Each number is 128 + 32 x the weight over its row's rms, rounded and kept within 0 to 255. Layers, rows and columns count from 0. Numbers have three digits each. The size before them is the row's rms in percent of the matrix's.

# down: layer 2 MLP down (transposed), 448x160, rms 0.225, rows 288-301, columns 0-159
# gate: layer 2 MLP gate, 448x160, rms 0.259, rows 289-301, columns 0-159
# up: layer 2 MLP up, 448x160, rms 0.255, rows 289-301, columns 0-159
down288 104:113130139145143123057121134073139114208133197113144153091138151171123161187144081119151073135110134106136100101161113138154152116092098155123158213127188123129112116117105091101059115113123115127154098140164108131097145131130086108135216125134098106130112176172112141107140112110118122028117118123164130146098129142122109092088178132158158126131136138166198123110160124101169126167107118099156136140188107040193175158105104095209122142130118110136131077109081147133143144183079085
gate289 113:146168139121121133112163119126179076140116094102155104128155102125134125137157140105160119104144099104165123174094088118082117149104174092161132126146116144098145100107146100200136182102145084136160118097155146117117154090125138114097164190122132080126070148111068152200138113142119158092079175121129103133139134117192169200208111145140134108171094156181082175119148142173108154113149144120074125075150176172065140104149177076125063084110122119131093120177040153144151131136184167
up289 115:113130164143101166099148104128159125147155084125183118152112150158153160170152110169112123076110096029132083188107100152111124162103139095166137108134148137132143122130140098138157168102127059108167103077186126099132186086132147163109147185140104113124071156107087147178134112156140192100079154136101065123135139093184158149172109147130144072136070154146082158136130127124163146094114152128122103061165166183073129097135102080160078087105052125123143148132089138162168125154188148
down289 102:123169149147161102106109131063127162121110111137162096092180154154141106149136092129119129151108123118157168188118096104128085118088222107181124109123092126155131128150112131095110156105156140143115106143104118126150183118182092086112152143143162143148122118105132124208111128097127137160164157114085185205156133123199149162167233106146123152127137139136112144145117152110106148079044135141075118072198167145134101171130128129142101084147176104105094097232124117117143133083173147
gate290 102:142129149180125138181086105137179151115132103149117130134116108168083118129164137126087143089175114151087156101236107133097160142132155112092150118135097085150127112080117123086098138115119125089093113157062109136110188130079125119075150048130179154111172140070153148086108103165155094133093149146119125150135162076106130127129072163133088089144078107158162088129167183078130124120174142188115138154129126121120084147092170070098070159120154110134097154169176095175107178136152203
up290 095:130123129094107112187152084095199130185151125232153123149128137167120117156166118088102078107188092169047134085226138158140117114171148122141119109147127073116135119097133144080119116087084143091090121154111115200148175130088127162115102122117180122119144157083135076100083129107159128101117125157137127130142136088162169136083112154136101097129148118173161063139152170078133173120113126198110100157112109151064130154128163083103088102084175106123117149108167163146148160116138149
down290 096:166138088112181114143178158184206122164140130128198136136057182182091128133166122147187146191097097130100171124152164152148164158126167136062098117093140110139124115105115134151126143124093114112175169167156145193120164118124145124073140083128145096170175173104123088067166108082176164150144133065093127099116143112109128136098070181145109106104116078119114107127178182159115127119202128130082118117143158122125115208112126131169107142123124160156145151149117162135095183117171110
gate291 141:136166161082127148060032176176094200166117143079172112176124144149175098132153129129090144047143142174156130156106158191083129119121175110098148178137132138111133117108199164135236152105136126117162143113129166169131140136111134107101137135138104114158171112092128167092114114082173108031128168140135152137110093111097087093174158112127137119146148160112187110154154093133129155141140144064105090124148169134099134106147112129095124127182135165123133102155162114139099116152085090
up291 146:154178185084143150064000155190130178147102126121150107166129145111159105097109073131093137065143138209165096123095116187065122139144113123125134160122123141112091127092203126106197134087170141165127100105143158138153107136090127138094177111149077117117159111105105155116081118085159091064135125144119133154105097128154071111144160109145100080129124136172177061155078104121113111160150141109130103153139170113087158104155159097124156107161112154110141093143158107168127106161123105
down291 124:077102042161106101175251096050126097100170135179108129113148107106079145140164155133155123178123106059081120122147128072156103134119126109160113126123104142162163157150047128131050114167088092093126140162122106108110177158150140146154091148109144124142084135146145100121204140171094171197118109117132103124171147111140174128115070150130123135128121085108083194095183174121133135120131110139146155138110117129158132169098142170159100182111154087134155147131124110105135150096124134
gate292 100:154153118116173137161171146068128130139187133133089130122109154150123128146197153135109136141124164088123119091132145149123148185133169151098143070161142146000155142114097106105118146144141166159101180095118112151165186137106094110094143105102166101115171125176114083139098073055105139139082079082098140140148089110121103089098102161104167166170102104082141153125134186121110099114148087159130102152148162083116095142148125122129138080121218195136113141107063110123136078175104096
up292 099:090149105167092123105144130162139103149071133136168104139123146118131124123113115122132098134048083137153167204126133122100133077133113124194134154157175059182063108111160105185086144087124095111160073139118082130125126140142174148174147106129056184149122107127130172114187202148092093132155177155163104112137164177159160125158111118120139109122077156144139113175131079114123098171181168155121163146076105149143130062114171150142114136169042086147108121158186115114148126093117131
down292 104:170155108105113161091141194145150109143114139177157146117072110139154135155118178116162117097123111095097131152101154120126133184105081120079110029099184102131148118113173105176114167083140153175093122130118081164119136157121067088102074151156141085147146136124149050140111122149097126113124061079094142124180180154144148097156065124099157103172095057121112148127109141142109103107126083200195132140144173151097124113124106080098118118157144135055115146124079098092093167112132080
gate293 099:118152149142102126139136111107095125154118172122128099202167032139149089137123196160177123050150109172147117121162132158129128160117122207081180106123137149124155100151117147122102137180163100077160149085167158174150126142161138123126157138077140126100149144129138131168102131129166200118156189117123134094140077154129117140126173147131149117165179197097112155156078126079180121129126112140137075153048112130130152059153072059115139144143145134088096096075072127101134162121136167
up293 103:187084135162174142108058170165173153138112143114107138106055165171109119071153104057126116160147171118147141145109120108129228119148174102122103091162064151137124093131143146096168129125198103093109135115115116085039089168136120058144129119155069156168146095175201089138121113128140105118134103114138124176164100073114152114132110124114072134135125083110114176086149126142107156090122157119119066177143103119107125194156126183117108139102150112153103117170143143130128077110122126
down293 112:108105087135123174100135106157122108075144119139213105168146136106134192158136126148170130174073084129122107168141150122188086104080115092129123143110140112040087126144116179122152146113066183146137132127084115123163084090107128165131100101213121141143119116104088120113111186078126092146151102134101101136080135096119150161131177109110144119158124105116186094152154101189171149151041123162116182090168153136148149115101162184094135143120136096157178121087142120174184196155145127
gate294 096:075096084084109154152097154153121188122134139087131146187159117130125125121121060094100091117112173087167141209113095107126124103112091118131166133100164137114165115120117094151125117161109132147087151089130176180085137157049217106133147137117196144199147153134110131159062148135068150105094142147154143080163103157119119157125158160189102130093202160094153091143122165109069154160154077084179140133153145104115109111108112118156124178166144125091133121158052102112123158108117119
up294 094:169175198155157123088146136095124072138093117131118105127105133097126091104117186172169164125150119212095124092134162152142101160139124150108127136107103119099108118153155134121137129061127091078125099105141098119156131097188023158136096117118088090112084095103162138104172118108143112148148137126148158108116157084149150115145106109061133140136068109169154152132175113085205084088113194185091095120092099148126166192192149191128132103102129117155175112064143146095161100144155140
down294 090:119153120137108050132131093083128060054110133172156104107131134135110131120099139150127217163172100143168116061127126160182109096195108214113150172176087131106092089124094130124119093144162136094151161138078090163150129076156124138124117180102113146116163139104148092110128101182090129163132076098105087163121113110096144159195104066083102089137140195183182163103121145155139082107140130172128169138086079097124141135154093130098146173134125155150166158092139146142139097114143123
gate295 107:102152158156204126099104087101134099120104098158149121114131088100134129164135111122087091145079143063079114087102114129142152165124181155147162070118069192116149121173131138093153129175107113183108125090093171084155184086099130176129134134103123127190119136093192161085122103159135126124162106130117162161128132083140130072109093104124164136155130154122102078147100129089190172092163131110098141146097075177124162131140116190139128091134078065121185186110103083135105200110170170
up295 108:160136080146108109146127209132132113131150117112148097150133156161135090135125123104141171093116122170173200135138198113080102126117086088086143132149093089143092152073157141089058092102107119131109085182189159101101077098101105127092149110140167103113112138196096095121126128118108103134065098116136087095137152191110136145134087144114113149097158109112159160125114122169073042153128150143125143099103160123109120176108167042102175199071140149100075108154144200123132100107116119
down295 102:105126115175052176082108153143108173169113099137125161136051165162112089107140120135188193135157168168088137129113156121094102093136136122087097141098137117104081159151102085188133111131129099168164118179098138113118127158141146095081173096174136157071104068123104087185076177082104085165061120140146132121114158084143123144134160163171108083151112100182166164087124134145161118079083119165120097136148115076150090112147157126118092106115158151126058106057116147114121106173125103
gate296 100:099119104139150163125079071148129110067171161148146133106126111052097164071139167107155108128131161120173137148086219178098119093118116124111151116046107054142118114163076143143154145116174125131141085127181114150127151127109165088121193108118138222134117074112111118164122126140091143174148102127143156071103163104111141218139058060064110173146140109092146152115099106147151132150165117099128101148110139124096090135161172183100101158145129137106109116106124086134132100147151141
up296 098:104136140102161129143144059155111079104194096143141142128105167052103159152171115080135109166140167140142172109108146153082097125105119132079095146056142088093112118187100122108109096127132138120130088107107134210096160089096093098163194102095104138162109124129156157214128128124127173198128087164161146094077117155125106145206097121118093121120154127128142140121178111172079092089133141144108163121129138165095064150134117188139151085092092168154184131154113080145117116173093113
down296 106:098139141148129148166137042108117104080140131159118139127104095101082165118150106157134118121136129127164088079137194135077126095112164087116111122105134142112191146152057161140151123119161113110102095137166123125158131056130137142111231133072117182112162117102123105173158104106104126190152114159155139072034149131096155218167109076137135171114139096146143152110143155125165157142132119166119149131136136111077107129086144128110111062153112235131151144164156069140135093122136118
gate297 097:159091149130133169140114115176127119069205082169139107120115095125149155164161150117138114090153177118094145155143135127125125121143147138183128128121073122077139166164142148150105086079165165077082185084183120098151117118128088119107111187106178105098126136124127098141169160135157210067134136131113062092158165098113108080157093094138161092116174128158103165132082099188127131096131163072122231101122136126135172113105116144129120075147093062147135079069103130109107129161161105
up297 101:096099146110107166148117145128193136163195124114176138097106085110045165093151148117098119122166141122161156103138126140146094172120137102165179069147167136099120106135127157116176142107112202165164097132170130160097134190116145140129099104130124189115089072086152160164113131118128131150114133109128122121140138106174031164071154114141141124157045144146165142167077124174128131124120106087080147065087090078122102147123086147112084092040130151127133175138071180122101147103133135
down297 098:139095192108111100107081183121147037151134131135180145080126092141092157151155149128095141123164094139154149134154109109137103138187173164141091079186175116092109104197131152114160096179104148166126122130113146140123121155131173192122148172131094151116175108133117159106146096122138064129062131080150089135127062157131058166114163143117129078133112113109145079204162155129164119172087074168161156120117079115119134080174080142094136144105124176092117158167105131112160134066125148
gate298 097:109114092159082110159180130149055140187028107138114087148163111112108190075113089153122184132122149154131178130056194128146132107098108097116110155184145095072076106141129100096035165112084116080102153073117112095109081132117146112140135093122091076178136094116097149139136154130146101144144087164108108091162110150129100156101148070100102143099146133094095138175159127113112237157122139088114135146130113165166138097125131117139098158125116140097095102104120139158141163130161099
up298 099:119112133093121157103084101131136123065187165111114131074100093134150084157142136086124064178180108119149079151147122156151174118196154161168142089068097152190135157123178172163207091130179159133151104155138111070143143149133136174119137132123152153090054165158182111090147083114105127159105150122123115142095146124138175091135146150176105111161148107120172099111114064147119031143158144094145070119168130106092154106135105126122112107097143167162102136163150149095151065163093138
down298 099:078091098146112137088151154055147113125176110164176132111084120128124125144160179080115136162103115131112126137191076129124106159173183068098113145146118195102119107060070117108163060153078115126103135119122065199181140113148178071159066113092196140061125091175109150098126123161071147132112088169122151150160154146116185081098138131119107184112116099096099089148075147127141090087125108182123198114131136164161116134122095113138128142154122124121154136132110139155098114140120154
gate299 106:122061114127077183150159152111112154056204094121133138102130086140158150155124143109145121159170113121094137131140027219166108129089119151104126104099170097108128101102154143197176116136122118128125099120130183080075116081143083085171163117150137148050130132094128119140156154101139098178152102166105148119127147113040109126109160154105111110136096116177131098179142083150122125061156137115088118132114088127078122080108124143118138176125102100086129156121043157153168130132114099
up299 107:088120075148107121150108156126186170102076083195129100098148088117125100080114089116082214182103147133124113112090156129068143127154144133147067151086098154089102115194102113107088130138151168095162160125122127145175135114119129104090112145154133123158085095123148108131141145132135134171152062147118073124163150119130164105089082164103202088166099078092077108101060033121127078141176094120130152170131141123116126153129174135089118097157107070170130101103091124100081106151136133
down299 104:186124157134129169144123136112109125090179111138088124150136073086154127203116110145132115159210121110135147125162088122198078151145104146089134138134141144137128131104138189167160077150129111119105104123132105050098153117114114106146162096114136106076154161122155073089170116135088129125173167116080149102113146127068119076157110139145131115117135085149095062144190151237175114137140131138089138161142129136119176134099143120072088173081095141159124137228131138133145185083135085
gate300 092:146138141122153113085084078132143083158090166137156114132072162181183104137100136101145126089136142100095147190115099112107103148132116154168149092123053099141100115105105058110150139178145155181116166153119157091115103133107116083140108091096108128127133122093077073120119108063182118134177126091123086209111158145016170101124088096163117133189092078129148125091113078155114151157112036155100134179137161132133125117099160114138053081154096147118140132116127129142148123137117121
up300 087:125111168096113108097106201138203108145083126141119143174060143150117113136121072104110175144164114115147093124085102108157155137143082122113113128128172112194057148117157161160099193152142151143103143075154163101101089137126161116144143199135093120110160145019089129129097055142150137145121133096074140158131181173128097118108162114153159108122173128082166105176117102139145167084146077109124072125121132179134138125113045133159147081135102139113157139125161090114068101096161114
down300 101:097140125096112104134149101104118157097171143127181091155118078082097147144124113138123131092132076143156143132149124167102069175099128102072085133125109089143179159109094170105185122162108125143131113212134119138133117089127142116122136156141253080078081173099109089167159143156123132111104127125144080115123140097116103164129139130148107137141109113065025117078154100165137089139093129137190113152132119048067118153069179132161139206160137117170108108122093124106105119125128147
gate301 102:107110124138135105083149166063133146154136110161107157088172050144165105160148100180171139096106110119098104108091099155116109143156060095124155119122109105099141126112141139110148114118120098087133110144088149138175100163144144079097131166160152129176135213138180123226132169157161145123124132094141122109126136143093138148189118078128111110094195139113153091202144144129120133147176170122095090116149104125144158108203122122130066135101220118164087153146127066142112226137128125
up301 105:063144119128127110072164131085120145166122117152180142103111073105155143167191117145143171101094119126077079136136133174083119156122014183141136113087137055133110113084148111085107124123134121116174135164126133104134093102144126127093145107110151114170164133147134092215094160146121123064065179127109145047129141102135097185092137108076155106117160176125111167112148136106115171131180089153149144064144070130152171119154099143117144133102155106148131152152175121121152183089086104
down301 097:118116055127190078137133151090160146138149091121102135122150114170097130133170114171113172139121167142103078165106106110131144133144114108113128188074103135061122152129143142094111093103148126048098079114141139146140179153115088116089164158094107125147119166140139142123130089118122113128109159099140117108165100207119195106125108161193078131137227140132132092146158101133139100180106146094111131157170115140147154186101151101092104149164212107117047121146153078092041087111139121